python train.py --num_hidden_layers=11 --hidden_size=64 --num_attention_heads=2 --num_key_value_heads=2 --head_dim=32 --intermediate_size=256 --vocab_size=2930 --hidden_act="tanh_gelu" --norm="rmsnorm" --norm_place="pre" --norm_eps=1e-07 --positions="rope" --rope_theta=10000.0 --rope_fraction=0.5 --qk_norm=false --attn_scale=0.177 --bias="all" --tie_word_embeddings=false --parallel_block=false --extras=["gated attention", "value embeddings", "a smear gate", "an embedding shortcut", "capped logits"] --init="normal" --init_std_qkv=0.0625 --init_std_o=0.0134 --init_std_up=0.0625 --init_std_down=0.0134 --optimizer="muon_variant" --learning_rate=0.0115 --beta1=0.93 --weight_decay=0.013 --lr_head=0.0101 --max_grad_norm=1.0 --warmup_steps=200 --schedule="cos" --final_lr_fraction=0.03 --batch_tokens=16384 --max_seq_len=1024 --doc_mask=true --train_tokens=157100000 --max_steps=9589 --dataset="wikipedia_en"
Each number is 128 + 24 x the weight over its row's rms, rounded and kept within 0 to 255. Layers, rows and columns count from 0. The size above them is the row's rms in percent of the matrix's.

# layer 3 MLP down, 64x256, rms 0.155, rows 27-53, columns 0-255
size [103  96  97  96  98  94  91 110 111  94 109 101  98 104  91  96 111 100  95 101 105  98  96  95 100  95  96]
[[117 150 148 115 157 141 166 119 163 143 148 137 143 161 105  76 144 126  61  99 139 106 119 143 147  95 143 156  85 129 127 127 157 135 146  99 113 112 133 175 150 102 117 165 138 185 146  93 106  90 125 127 100 123 117 136 136 131 165 149 155 113 121 123 141 141 164 157 150 144 130 110 104 104 134 119 166  94 130 124 117  91 110 175 149 151 127 133 122  97 122  95 110 120 147 135 122 128 139 193 151 124 132 103 147  95 112 147 153 142 162 161 157 134 100  71 107 101 115 128 148 163 107 138 128 133 146 142 131 129  84 100 105 159 119 115 100 113 166 170 174 106 133 125 128 156 135  91  94 130 169 140 111 115 160 138 120 113 145 137 118 147 123 174 164 103 130 107 140 156 132 127  81 126 136 144 107 127 140 127 123 116 124 100 101 102 143 161 128 166 125 143 164 110 141 126 122 149 125 123 133 117 121 148 180 138 106 150 132 137 132 129 132 144 135  84  97 175 128 128 171 131 137 133 125 200 146 113 116  78 150 152 158 129 157 161 108 116 132 117 125 117  98 161 196 121 134 129 172 134 132 138  98 181 125 103]
 [146 132 128 159  99  66  90 136 151 110 150 166 124 139 116 106 161 165 148 136 120 140 116 116  80 159 150  82 156 135 124 102 126 152 142 100  99 134 121 126 147 103 139 129 119 123 111 141  62 113 145  99 147 104 102  97 113 151 158 144 149 126 158 115 122 134 120 109  85 114 118 126 134 119  88 164 141 174 119 162 127 124 121 106 145  99 144 142 114  72 135 136 100 156 121 127  95 152 135 114  88 124  83 109 126 112 162 212  89 114 134 135 150 131 113 177 135 201 124 100 109 126 124 142 122 136 124 120 154 139 114 139  91 136 119 103 172 136 135  90 108 112 145 155 103 126 117 134 167 146 166 146 110 151 111 131 143  91 141 136 133 128 135 140 116 162  91 112 116 128 129 133 122 147 117 148 145 156 139 147 155 137  90 140 137 114 132 180 144 114 141 132 150 136 130 137 194 114 122 120 132 141 107  83 129 146 180 158  80 119 140 137 124 118 145 121 125  81 153 126 179 103  96 126 193 141 119 133 126  87 147 138 135 123  90 160 105 145 134 185 118 121 113 111 117  99 131 132 138 114 131 165 135 138 142 158]
 [127 125 111 114  84 106 136 127  71 130 133 145 125 127 125 127 135 131  81 109 131 178 106 178 142  96 134 100 122 108 135 176  96 103 172 124  57  92 112 138  89 141 109 119 121 128 130 155 143 157  66 141 126 169 129 136 115 137  85 109 126  87  87 158 123 125 101 148 138 100 134 133 136 119 170 102 123 137 113 105 116  99 115 150  96  70 130 114 138 147 119  89 166 151  86 171 134  99 131  96 166 138 142 143 154 184 134 128 159 110 108 119 115 109 166 145 121 135  97 149 165 130 138 103 112 144 109 131  82 158 133 127  91 133 144 142 133 142 124 100 177 103 137 169 133  97 103 186 110 143 127 105 129  96 163 132 113 100 107 152 136 120 125 152 118 135 140 114 154 157 176 122 142  95 148 150 132 126 100 141 116 138 139 116 118 147 143 150 147 179 138 131 104 118 111 112 111 139 126 112 166 134 184 146 100 150 112 125  79 152 153 141 107 116 118  77 152 176 153 128  97 114 138 121 145 142 111 133 143 111 136 134 110 145 126 144  89 127 115 123 105 155 113 110 148 113 109 148 100 179 108 122 129 130 140 115]
 [136 116 109 132 136 168 100 139 135 155 166 112 175  97 138 117 146 127 151 124 161 157 126 156 116  93 114 133 140 118 121 128 129  91 114 127 126 141 109 105 104 139 104 168 131 112 173 125 171 117 184 127 114 140 131 119 122  90 144 138 100 124 123 146 145 111 176  68 127  96 163 112 115 121 147 151 133 175 104 142 120 145  81 139 151 129 119 117 149 159 153 111 119 158 143 146 149 129 190 107 114 113 156 102 159 126 114 110 123 125 154 178 157 133 118  91  65 111 158 125  92 126 119 143 157 123 160 123 129 117 168 136 109 125 127 148 153 119 107 153 167  90 159  95 126 164 133 137  56 101 128 113 153 127 147 111  95 147 111 111 127 129  80 205 159 129 109 151 132 153  97 150  84 151 116 176 165 161 124 130  98 131 129 111 128 150 126 149  87 132  63 102 115 140 128 138  96 165 154 141 125 155 128 160 135  97 136 137 135 133 149  76 131 121 130 122  96 135 136 158 108 137 138 119 140 122 118 106 167 142  98 143  96 140 117 130 128 148 113 123 137 121 108 121 158  87 119 142 142 135 148 144 155  94 138 151]
 [121 122 110 129 109 164 102 141  82 153 117 148 162 127 155 105 160 119 122  83 112  73 105 108 167 121 165 133 137 118 103  88 105 103 163 146 126 158 162 118 110 103 139 126 120 148 165 128 126 124  91 138 118 126 123 121 149  97 124 139 125 133 117 120 118 147 140 148 117 122 125 110 156 146 177  96 114 107 188 167 145 159 151 125 127 105 115  68 125 155 103 151  91 130 121 127 184 156 120  92 119 107 120 156 154 112  97  88 116 121 139 121 110 110 166 137 122 120 103 151 129 143 178 130 139 119 119 139 181 140 135 140 131 168 103 141  84 100  63 127 126 145 112 112 131 125 173  87 142  93  68 147 154 170 140 152  81 114 118 133 126 156 135 159 149 143 109 108 166 119  91 127 110 143 130 128 156  98 161 137 135 150 134 157 121  61  97 101 148 107 104  95 119 126 114  94 137 115 129  73 100 164 163 141 126 113  89 120 128 120 133 128 150 122 154 125 138 128 155 132 140 118 156 151  94 141 117  94  75 121 124 166 140 136 132 134 119 132 120 128 162 105  98 110 133 164 127 115 140 141 159 157 153 122 123 157]
 [115 140 121 117  72 112 144 150 138 133  98 123 118 147 154 140 112 128  79 149 148 127  82 129 117 149 110  93 129 131 115 123  60 146 171 119 113 119 106 119 127 159 104 135 145 123 126 112 141 127  73 150 154 143 126 129 116 111 131 106 147 166 126 120  83 116 131 131 131 100 168  86  97 131 162 114 121 137 137 122  93 133 131 116 139 150 109 171 159 110  81 136 156 177 117 132 107 164 110 137 129 134 129 145 100 101 162 123 130 148  94 154 130 137  86 166 148 171 145 111 174 141 161 144 153 178 106  87 109 163 143 137 137  94 104 109 148 140 124 103 133 103 120 167 130  99 145 185 167 139 180 127 117 122 162 157 156 133 140 113 131 128 133 105 147 114 107 120 143 114 123  96  98 106 155  96 139 141 135 164 102 138  87 102 149 129  97 156 103 151 163 131 144 157 118  90 102 148 166 125 152 120 123 129 137 157 144 117 135  89 133 127 110 130 168 103 133 180 143 134  61 160 131 141 128 100 148 144  93  98 129 141 129 138 100 119  90 127 150 113 138  78 102 138 105 138 118 136 138 167 130 193 147 152 125 122]
 [131 153 115  89 151 125 135 125 118  93 145 137 137 117 147 121 124  96 145 180 114 170 145 155 162 109 104 146 154 101  96 131 132 136 116 152 140 112 151 117 156 119 164 166 166 115 116 112 167 112  98 110 139 125 147 133 175 123 125 130 152 130 104  95 138 105  97 117 146 181 153 119 168 122 101 120 105  95 171 143 158 136 172 140 107  66 141  52 111  85  98 143 124 154 122 160 122 116 149 129 123 121 142  71 112 149 137 124  80 102 102 144 131 132 101 132 158 161 101 129 105  96 155 122 155 127  93 120 124 108 133 106 150 121 122  79 130 101 143 148 157 163 102 181 147 125 122 138 141 141 111 132 155 136 113  69 129 139 161 148 112 107 124 170 133  97 126 116  96  98 128 127 138 153  78 144 106 132 125 149  91 151 161 138  80 124 132  52 119 135 112 116 109 133 142 124 180 134 146 146 109 135 120 119 132 134  79 155 103 140 135 131 143 178 103 109 131  84 147 126 139 110 149 124 159 116 113 106 147 110 141 129 142  86  98 131 120 110 126 146 154  89 103 111  93 146 123 117 113 111 113 115 103 105 124 135]
 [109 116 104 113 134 166 136 130 126  96 150  91 103 144  75 159 154 162 136 144  82 170 122 107  86 103  94 100 121 159 163 136 119 134 125 140 155 119 123 151  95 134 127 125 177 128 139 133 141 152 132 111 125 160 127 150 108 136  86 156 106 138 155 167 116 109 113 114 158 112 148 142  86 143 108  96 112  78 158 152 141 132  60 132 104 141 101 121 140 118 117 117 135 120  99 155 121 103 129  94  99 115 134 143  91  81 156  82 146 110  86 173 158 110 122  90 139 153 141 104  97  97 156 114 119 146 109  67 130 117 121 144 155 144 101 104 118 132 140 134 130 115 116 134 128 119 114 134 115 103 135 112 101 133 122 124 129 103 125 112 152 131 114 159 126 144 119 113 130 110 137 141 120 129 172 150 150 115  66 101 101  99 117 127 122  90 107 140 131 114  86  91 127 114 102 150  99 100 111 154 102 161 120 139 107 142 110 127 141 106  82 111 108 139 141 110  96 193 131  88 105 105 125 118 127 101  93 108 142 161  93 109  99  99 131 141 110  75 157 106 122 151 115 117 140  98 176 122 145 124  98  76 161 123  85 115]
 [ 98 145 112 133 130 116 112 118 121  99 153 129 114 154 200 143 103 132 110 172 104 126 181 170 104 101 102  86 116 155  81 146 124 136 144 105 135 122  97 135 146 150 136 143  99 147 104 163 162 145 164 109 126 122 108 114 147 131  97 154 143 130 121 109 113 127 114 106 169 123 123 126 153 123 167 118 118 197 160 131 176 117 132 118 107 121  92 140 147 109 127  84 135 122 110 134 136 104 139 135 158  75 139 146 134 155 136 157 102 146 135 133 100 131 123 107 100  75 172 146  71 143 151 140 132 150 167 116 132 119 127 133 137 144 138 187 170 143  80 132 115 133 121  86  95 127 167 153 135 138 133 128 105 118 139 117 125 101 142 114 121  94 122 124 155 184 133 127 134 128 135 131 103 110 105 145 143 148 137  75 171 121 107 117 122 130 117 102 141 149 111 122 109 183  91 110 122 122  89 132 118 119 163 183 119 179  98 120 115 103 136 171 138 188 137 145 134 169 133 142 137 127 118 106 105 127 132 156 140 119 135 155  94 120 141 138 132 140 113  91 152 115 131 169 138 129 100 121  91 172 149 118 133  86 152 100]
 [140 133 166 157 108 131 128 159  88  92 146 142 173  66 131 127 129 132  89  99 137 148 158 116 138  73 103 141 168 113 143 134 119 146 117 154 143 132  71 152 141 123 135 193 120  86 163 150 125 144 115 124 147 137 108 148 144 103 105  85  75 110 135 127 161 104 117  87 122 159 127 152 197 124 110  94 108 131  87 124  86 144 153 165 104  92 136 136 107 109 110 123 152 128 129 124 154 163 170 121 115 148 131 128 154  81 147 143 108 159 119 123 112 165 136 109 118 107  97 155 115 103 127 131 118 130 138 128 109 144 109 115 131 141 106 133 138 128 106 121 126 115 166  90 133 134 142 108 108 182 141 150 127 146 120 144 151 121 112 104 155 129 166 146 120 144  96 133 150 102 140 128 133 119 124 188 150 117 139 159 132 162 143 152 109 138 157 143 141 153 141 160 157 146 147 123 143 155 115 183  95 180 118 145 124 114 123 161 144 123 123 134 150 107 109  85 107 142  82 142 139 112 102 121  89 140  94 151 119 135 121 163 121 126 136 102 131 137 136 182 149 122 172 182 137 125 139 120 170 117 143  86 138 150 156 106]
 [143 122 131 115  70 152  77 122 137 111 113  93 129 158 109 122 112  97 165 187 152  87 150 133 170 118 121 103 128 172  80 140 130 122 137 129 109 129  61 153 127 118 111 130 139 105 103 108 144 143 157 119 112 169 114 120 147 125 167  97 158 124 125 153 157 131  97 131 153 130  98 114 166 158 152 112 132 121  85 130 146 101 152 112 149 142 137 154 117 154  98 145 139 181 170  99 142 133 122 171 128 140 145 116 114 110 178 109 126 129 114 165 106 163 157 128  95 124 163 111 108 165 143 120 139 144 128 172 141 160 108 130 103 104  99 179 121 120 148 148 143 118 107 132  81 119 146 126 110 145 140 142 134 159 140 123 131 126 132 128 119 136 137 138 115 128  75 142 111 132 153 139 142 130 137 144 153 151 141 180 164  98 145 117 108 142 124 156 141 130 132 146 135  84 120 156 135 160 126 137 132 104 118 155 124 106  69 184 121 146 131 142 155 115  87 129 107 181 143 151 142 133 145 127 124 117 151 190 113 214 103 106 149 139 127 121 107  81  98 127 129 127 130 136 163 170 125 147 152 106 120 138 140 121 111 131]
 [162 146 128 129 122 117 118  83  82 120 128 130 113 109 131 132 113 111 126 160 121 143 131 126 125 115 146 165 136 120 111 174  99 159 118  90 152 129 142 109  68 147 140 108 131 123 133 118 127 143 107 135 131 115 159 144 151 156 104 156 124 131 117  90 118 171 129 129  64 148 148 131 109 117 106 100  79 134 128 137 151 155  64 159 117 120 130 140 144 154  88  93 116 147 152 145  85 155 173 127 137 159  82 123 102 122 122 171 147 117 140 105 126 206 114  90 160 138 160 120 153 150  78 158 132 102 129 101 147  81 119  85 107 111 124 119 131 118 143 102 112 129 131 151 130 149 119  91  99 109 156 129 152 119 173 132 151  72  90  99 107 131 130 112 125 101 120 115 119 139 130  95 146 124 113 155 123 167 127 130 150 120 167 158 114 151 130 149 135 132 143 132 132 112 147 123 115 106 104 117 140 129 133 145 129 179 142 133 134 109 108 138 165  89 119 125 105 107 120 153 109 120  71 169 120 109 116 134 146 188 146 141 127 158 133 109 143  93 121  92  81 144  98 158  80 142 102 113 105 104 163 104 113 149 158 168]
 [ 96 152 117 146  97  98 131 154 124 106  96 109 139 115 154  98 134 122 106 116 159 157 108 114 125 154 139  98 135 122 109 144 188 136 101 134 148 163 114 109 128 166 146 163  77 105 123 140 143 138  88 144 148 127 158  65 135 119 168 122 142 109  74 133 111 117 113 141 126 119 117  83 144 146 108 140 123 168 147 177 128 114  89 150 156 143 135 125  84 148  86 125 118 115  72 125 123 111 138 151 146 103 127 117 133 131 165 120 126  96 130 112 146  78 101 127 165 151 124 144 149 122 148 136 157 110  88 148 151 146 140 168  75 129 105 148 126 101 148 113 140 130 117 161 152 138 136 175 132 125 161 117 132 118 132 127 111 124 160 126 103 135 116 130 120  95  97 143 144 139  81 124 152 146 140  86 127  95  84 132 136 132 107 118 107 186 142 105 213 148 130 133 130 153 141 126 101 143 146 173 121  77 124 139 101 170  98 151 110 116 129 142 147 121 154 121 163 117 112  99 116 114 111 137 128 118 175  73 129 142 123 119 134 127 110 139 133 100 130 105 141 160 185 160 115 128 117 115 159 126  98 111 119 125  88  83]
 [134 168 137 113 129  98 136 145 113 128  96 123 146 167 113  96 112 110  88 143 151 151 109 147 150  92 147 195 152  98 134 125  81 150 114 126 150 129 133 117 114 109 115 165 144 133  93 124 149 144  84 114  84 143 146 148  98 121 151 129 162 111 119 117 129 118 123 183 173 100 116 149 150 151 110 116 115 145 120 123 186 147 145 147 132 148 129 169 127 118 150 137 103 144  96 182 118 129  90 125  98 145 138 118  78 116 143 127 158 111  84 128 110  88 125 148 117 139 111 115 150 145 134 133 114 114  99 131 118 106 115 119 105 138 110  85 178  68 146 133 103 109 153 132 122 161 121 142 129 165 109 118  97 129 143 181 118  91 141 144  85 106 134 150 126 161 110 133 123 130 167 137 141 147 177 129 142  98  84 155 123 125 141 104  85 122 151 108 114 107  87 108 164  97 115 123  68 152 100 125 108 117 165 104 101 137 152 168 145 170  99 107 117 114 145 101 130 129 141 145 140 116 165 145 133 139  96 148 130 110 113 136 118  71 135 101 126 107  99 121 146 119 170 148 119 163 141 123 100 101 169 116 114 110 102 164]
 [105 127 164 128  98 109 172 118 163 149 117 122 106 102 154  99  97 141 170 116  92 125 150 104  86 113 101 137 139 108 141  80  81 122 135 131 116  89 111 111 134 150 150  91 141 123  88 104 148 124 136 201 137  80 119 113 146 147 129 121 146 112 109 116 125 124 107 108 141  91 146  94 140 161 131 160 116 129 110 126 123 106 120 109 118 172 139 131 135 146 160 136 142 158 110 110 132  93 146 111 129 149 143 140  91 137 124 144 125  96 142  98  99 139 121 119 106  88 129 128 107  82 135  95  99 107 134 100 126 109 156 107 157 107 178 125 133  90  82 124 113 121  92 148 122  98 127 169 147 117 112 175 101 140  76 131 130 122 125 187  94 120 114 102 135  94 148 167 129 122 136 120 170 150  92 120 118 185 145 140 127 131 125 125 143  82 172 119 105 134 109 149 132 103 144 139  99  94 159 103 136 132 139  89 132 106 124  65 121 115 129 124  84  85 131 157 148  71 116 111  91 160 111 131  94 133 129 114 125 133 113 112 110 115 134 144 157 143 162  96  95 137  93 114 116 130 166 153 124 119  87 155 138 127 129 146]
 [102 108 167 135 102 110 158 147 129 103 133 106  98 122 136 164 170 179 144 120 131 159  61  44 133 130 158 106 120 154 120 150 140 159 145 116 102 146 116 103 161 134  98  96 123 170 139  84  82 150 118 142 117  98 100 142 146 136 125 125 157 155 126 135 138 155 133 138 101  87 132 123  90 152 142 103  98 124 131 120 124 113 113 115 124 145 139  67  79 155  86 134 127 113 165  94 115 126 181 106 140 133  97 119 110  82 134 131 108 140 134 118 123 132 103  85 146  98 151 126 135 144  82 119 131 115 121 111 110 137  73 127 106 158 108  99 115 125 132 104 127 131 107 104 131 143 136 135  94 137 130 137 131 123 160 131 160 150 111 130 124 151 116  93 110 138 130 156 131 142 121 127 100 114 133 160 135 155 144  74 123 128 103 101  58 122 112 138 105 154 146 155 105 105 132  87 141  96 175 154 115 143 106 140 134 122 153  97 135 131 129  90 115 165 106 141  94 164 129 108 137 129 112 149 122 174 124 108  86 123  99 156 144 138 108 111 147 102 112 146 129  98 133 159 176 142 143  80 149 145 125 178 110 136 126 119]
 [122 121  99 154 151 151 125  89 151 121 129 146 122  89  99 179 136 118 175 170 133 112 135 130 161 138 109 140 147 102 146 115 139 121 152  72 110 117 131 122 133 107 112 106 111 130 144  96 130 127 147  88 138 105 102 172  67 106 100 109 114 145 120 179 118 126  86 145 152 113 113 137 100 148 119 122 124 127  75 115 118 112  78 130 106 157 140 168 120 145 130  96 123 117  88  60 133 122 145 174 149 139 124 106 117 148 114 141 138 173 108 153 141 101 141 131 111 154 101 162 107 163 210 121 113 112 147 127 119 129 131 144 149 105 150  95 127 111 111 109 131 112  97 160  96 103 103 133 141 137 107 112 125  82 107 134 112 145 107 105 117 148 120 101 144 110 159 144 136 152 181 131 116 105 154  89 144  96 155  84 130 150 116 125 116 162 146 153 151  95 124 127 158 102  94 152 170 126 163 135 146  76 143  91 168 178 127 153 105  99 147  89 146 121 158 141 136 149 126 122  90 146 128  92 127 135 135 114 101 116 163 134 120  96 126 115 138 129 171  98 109 113 151 137 113 142 125 139 135 124 135 126  92 157 157 115]
 [121 128 129 149  92 145 144 134 130 143 123 111 132 131 115  98 165 112 188 164 121 157  99 141 126 173 103 134 148 128  99 148  95 126 177 135 152 128 100 146 149 174 135 116 146 137 130 118 113 126 165 102  95 143 138 136 186 161 161 134 129 139 136 151 130 131 125 114 127 122 124 118  95  92 132 139  97  93 178 170 164 114 133 130 153  95 173 123 127 103 161 106 131 172 152 159 114 142 143 113 124  97 112 133 124 107  97  96 138 103 167 137 100 114 113 135 137 117 143 143 132 113 101 128 131 135 109 130 158 106 124 148 140 151 105 144 118 145 128 179 114 130 144 106 135 147 147 166 131 115 171 171 171 164 134 144  94 163  84 105 161 116 152 153 108 132 114 105 109 103  81 139 114 157 175  93 133 160  88 113 122 136 135 104 172 124 123 152 150 142  96 150 156 127 113 142 120 143 134 118 157 171 143 145 104 143  95  93 105 155 105 149 104 123 129 144 121 118 135 139 117  64 123 153 134 122 166 107 146 116 150 130 111 102  86 133 101 134 153 144 136 153  50 173 121  80 107 159  99 117 141 130 116 171 131  96]
 [136 125  93 123 138 111  86 130 133 100 154  98 119 102  81 119 130 105 161 160 148 173 146 115 107 127 154 126 124 160 127 122 135 106 131  82 127 122 123 140 125 112  88 116 128 153 124 139 102 140 127 105 144 104 136 103 137 152 149 118 181 141  87  83 112 152 103  95 122 144 117 141 118 130 106 161 140 134 141 153 136  90  84 130 108 114 102 147 159 124 107 106 130 103 167  82 102 161 158 142 113 126  90  97 116 120 153 116 166 130 123 132 136  95 135 107 105 171 142 141 175 164 128 146 124 153 104 121 103 123 143 144 131 107  92 175 117 169  78  88 141 113 128 153 130 117 120 211 110 141 137  92 172 133 119 168 117 113 138 110 106 125 125 116 145 107 112 110 137 141 127 136 140 129 127 144 142 120 121 152 139 125 135 129 162 159  69 103 115 109 114 130 103 147 103 163 148  83 154 146 120 139  93 136  94 118 106 145 133 120 138  82 165 143 121 135 118 127 108 126 170 123  79 111 138  89  79 131 168 148 124 109 107 170 121 128 193  91  79 146 149 146 150 126 119  78 106 134  94 108 103 120 137  98 107 140]
 [159 119 169 118 113 116 137 120 142 111 124  85 150 139 127 126  83 122 150  87 135  88 142 124 109 146 135 115 107 130 112 144 151 111 138 117 164 131 148 121 153 137 132 113 147 132 155 112  93 109  99 152 139 145 139  65 138  97 106 169 148 139 141  91 105 172 113 119 141 141 131  79 108 199 143 156 139 142 104 178 140 106 125 144 140 123 106 155 160 135 155 164 136  90 128 132 141 141 160 137 134 145 185 119 127 133 133 176 151 109 139 140 136 175 124 154 153  99 138 112 134  88  66 160 124 106 101 115 133 133 131 154 124 163 110 145  74 177 128 105 118 142  95 171 126 107 103 128 149 126 163 131 116 139 153 133 112 131 117 111 172 153 137 120 125 143 128  77 121 187 185 109 186 117 127 138 107 137 105  99 122  86 129 149 119  97 130 102 124 116 160 123 122 136 159 108 125 158 135  87 163 134 183 161 135 155 147 124 189 149 134  90 121 126 147 138 135 134 149 139 135 107 150 131 140 169 157 129 137  80 135 121 156 158 138 137 143 119 126 117 121 103 151 143 126 130 140 127 107  81 137 105 128 106 139 159]
 [119 158 125 103 115 129 162 128 115 171 108 171  98 122 125 138 134 126  98 121 135 119 158 137  85 117 123 103 183 179 189 116  95 110  93 141  91  92  97 114 141 103 110 131 120 101 152 147 104 159 143 150 130 108 128 100 133 149 107 141 142 127 147 147 148 123 114 102 128 184 124 109 141 120 121  80 108 132 127 141 129 105 148 167 149 125 105  72 152 164 126 173 150 132 161 120 121 139 123 125 124 101 154 120 145 126 123 109 122 104 116 163 134 144 162 143 117 117  91 177 117 133 140 134  49 107 126 150 149 138 175 156 112 109 131 188 126 118 123 125 123 122 151 152 119  98 152 132 117 130 102 120 109 153 129 133  97 154 138 153 117 125 132 108 175 145 113 122 136 117 146 122 129 116 143 117  78 158 172 171 176 105 117 136 110 162 162 148  96 125 175 132  95 109 147 103  85 152 157 124 146 110 108 139 126 127 153 104 110 150 101 131 125 113 127 114 143 173 129 105  97 137 107 114 151 160 108  93 149  95 105 129 143 136  91 137 140 112 126  62  81  72 101 112 122 155 125 147 124 125  81 118 107 132 117 113]
 [144 135 135 150 142 151 140 146  82 147 146 121 130 123 122 138 115  97 156 135 105 148  99 103 135 113 144 101 114  80 107 108 151 141 153 122 111 128 133 147 153 113 136 129 147 138 122 151 138 130 123 101 109 111 108 171  99 125 175 109 170 108  82  70 142 135 128 137 151 137  86 146 152 120  53 141 121 133 123 113  90 142 124 116 159 103 148  75  92 119 101 174 131  90 132 132 185 138 152 149 128 172 123  95 124 128 151  83 153 133 119 129 166  88  96 114 138  91 132 151 143 157  97 119 127 123 124 126 131 126 139 127 121 134 131 114 158 135 172 142 131 161 157 153  91 146 118 144 106 147 131  98 108 150 138 109  94 160  93 109 128 101 137 150 144 160 154  90 142 172 144 173 118 160 119  64 120 157  81 136  97 153 110 101 141 108 155  98 138 119 146  90 138 125 128  78 141 153 153 153 137 140 137 103 114  90 111 139 106 122 122 105 127 113 133 108 122 148 100 136 126 157 134 116 110 122 120 101 159 131 126 136 172  73 145 134 115  86 142 175 133 136  99  64 163 105 149  93 128 135 161 134 133 159 141 142]
 [176 107 161  88 129 158 107 149 131 102 132 167 115 152 119 176  82 118  92 140 130 104 136 111 154 127 138 163 145 135 138 108 115 104  96 105 113 175 170 105 108 131 118 155 147 119 152 127 177 111 123 153 137 135 140 137 110 116 148 114 136 161 127 136 122 122 136 144 112 109 172 103 135 119 150 146 135 140 160 114  98 110 102 138 140 114 119 122 128 120  86 157 128 121 110 122 150 147 122  94  72 140 111 130 140 112 162 162 108 114 166 122 136 112 104 150 126 138  92 136 111 106 134  93 161 111 137 131 144 156 188 158 144 122 144 163 127  88 186  97 156 127  75 158 115 140 142  78 112 141 129 144 128 171 150 106 152 141 131 179 143 161 122 120 145 108  85  98 160 142 101 155 170 137 132 133 118 137 143 125  84 125  99 139 130 148 115 133 136 114  92 107  87 141 143  49 112 150 160 124  73 117 171 132 153 139 122 118 144 150 142 121 118 110 133 139 131 130 171 139 151 117  98 161 129 160 147 139  96 117  77 111 103 122 133 107 133 131 158 128 152 119 105 121 131 144 133 104 173 116  85 144  90 137 109 183]
 [141 113 150 174  99 124 118 129 116 153 160  89  94 135  99 175 111 141 126 116 129 139 125 132 130 125 103 144  99 117 145 102 146 146 116 131 130  82 133 116 183 124 127 133 111 139 133  87  96 106 138 114 113 123 135 119 127  85 105 154 147 135 136 113  77 118 162 145 117  96 150 150 141 133 115 130 118 106 122  94 159 187 164 105 129 113 158 156 126 118 135 129 164 139 147 111 116 146 146  83 134 145 150 103 155 111 110 137 121 161 117 133 141 106 105 129 110  87 130 134 145 117 173 135 111  91 113 129 126 133 111  97 155 143  57 138 102 166 117 182 144 113 144  85 132 110 101 116 148 108 153 157 128 144 149 117 144 128 124 125 171  95 162 100 160  90 128 106 137 129 105 126 112 116  93 105 120 145  83  74 149 123 153 190 168 183  85 127 107 119 136 137 120 107 110 142 125 116  90 129 115 120 132 113 112 128 122  96 102 165 124 132 122 131  97  70 130  92 106 123  89 141  99 150 172 102 130 134  87 120 138 129 113 113 153 104 162 137 118 148  74 146 142 129 137  95 179 126  95 155 112 154 152 116  85  94]
 [133 116 145 101 118 121 146 116  88 158 111 148  88 129 104 101  91 116 163 100 132 133 107 122 139 118 137 101 122 144 136 103  66 155 137 101 101 103 135 124 103 166 132 121 113 147 133  97  97 133 140 155 146 176  99 118 123 152 133 158 117 123 156 157 138 125 147 109 145 103 152 143 137 135 134 134 109 141  97 127 145 153 126 158 161 107 114 111 124 111 144 111 133 115 119  96  98 181 118 148  96 124 133 128 153  53 158  91  97 163 176  93 132 144 132 145 137  97 131  97  91 141 106 117 122 108 135  90 179 129 104 114  97 116 168 178 160  81 139  89 134 121 121  80 115 122 148 153 111 103 113 123 111 182 143 150 114 109 122 125 139 134 146 155 134 108 142 125 122 114 113 171 148 118 145 154  87 114 182 114 201 146 120 108 157 147 102 127 113 140 138 147 103 132 158  92 109 108 128 116 149 146  94 156 124 112 165 107 132 144 120  97 145 131 125 144 119 116  65 136 129 118 160 155 114 140 150 117 120  76 106 134 128 117 188 136 187  89 163 134 126 140 128 140 121 129 166 144 120 129 114 150 156 149 140 160]
 [137 132 102 144 124 145 143 143 101 163 185 146 123 124  86 133  87 128 160 116 124 160 103 136 189 103 140 146 158 106 158  92 159 136 156 152  93 137 136 139 183 104 151 115 142 122 116 130 163 150 164  98 130 106 107 157 173 141  81 100 144 131 160 161 150 120 117 157  95 132 128 157 142 127  98 149 115 124 162 166  69 138 142 123 102 111 118  88 162 119 106 126 118 138 177 106 176 136 157 114 116  87 128  87 135 142 107 122 141 151 147 137 149 133 107  88 136 135  88 170 139 147 171 148 156  90 136 112 119 106 158 142 115 153 171 106 117 109 152 110 140 137 183 155 168 133 121 146 142 101 137 129 114 168 129 108 122 113 168 135 145 161 117  81 137 154 104 175 152 109 153 112 138 164 113 118 167 127 124  91 149 132 119 122 153 123 148 145  87 131 147 113  91 105 122 124 180 102  96 154 172 164 124 132 148 135 163 121 121 116 127 129 146 102 114  96 127 113 110 112 123 125 124 138 121 123 132 121 140  97 129 177 129  94 137  95 152 101 134 155 141 161 113 140 137 146 140 126 113 168 132 130  90 125 113 130]
 [121 100 144 149 140 147 140 105 148 124  91  97 117  93 129 155 142 126 147 126 129  93 154 146 127 148 135 140 143 149  87 164 114 143 104 133 158 124 159 143 126 138 178 176 101 125  85 129 125 134 162 158 101 134 148 167  89 122 125 112 143 160 123 144 141  96 121 130 102 153 152  83  97 123 124 117 124 132 124 119 156 127  60 132 150 120 127 109 129  95 138 102 112 176 135 168 139 122 124  61 102 117  97 111 101 135 107 150 157 148 135 145 135 130 109  84 125 134 115 128 119  95 135 164 130 122 150 167 148 102 150 131  96 101 140  99 123 107 130 107 132 129  83 121 120 114  89 121 163 112 118 130 121 122 157 134 111 154 121 153  97 112 119  85 142 125 139 147  79 133 144 124 114 157 125 164 112 108 126 123  68  89 154 126 131 179 138 117 122 167 105 130 182 118 131 116  75 135 115 121 122 147 171 141 118 101 112 168 130 126 150 121 150  94  90 109 125  91 148 144 156 135 147 132 162 149 130 169 128  88  89 138  61  84 104 134 118 115 115 105 169 106 148 135 117 190 146 136 154  95 128 134 115  85 137 156]]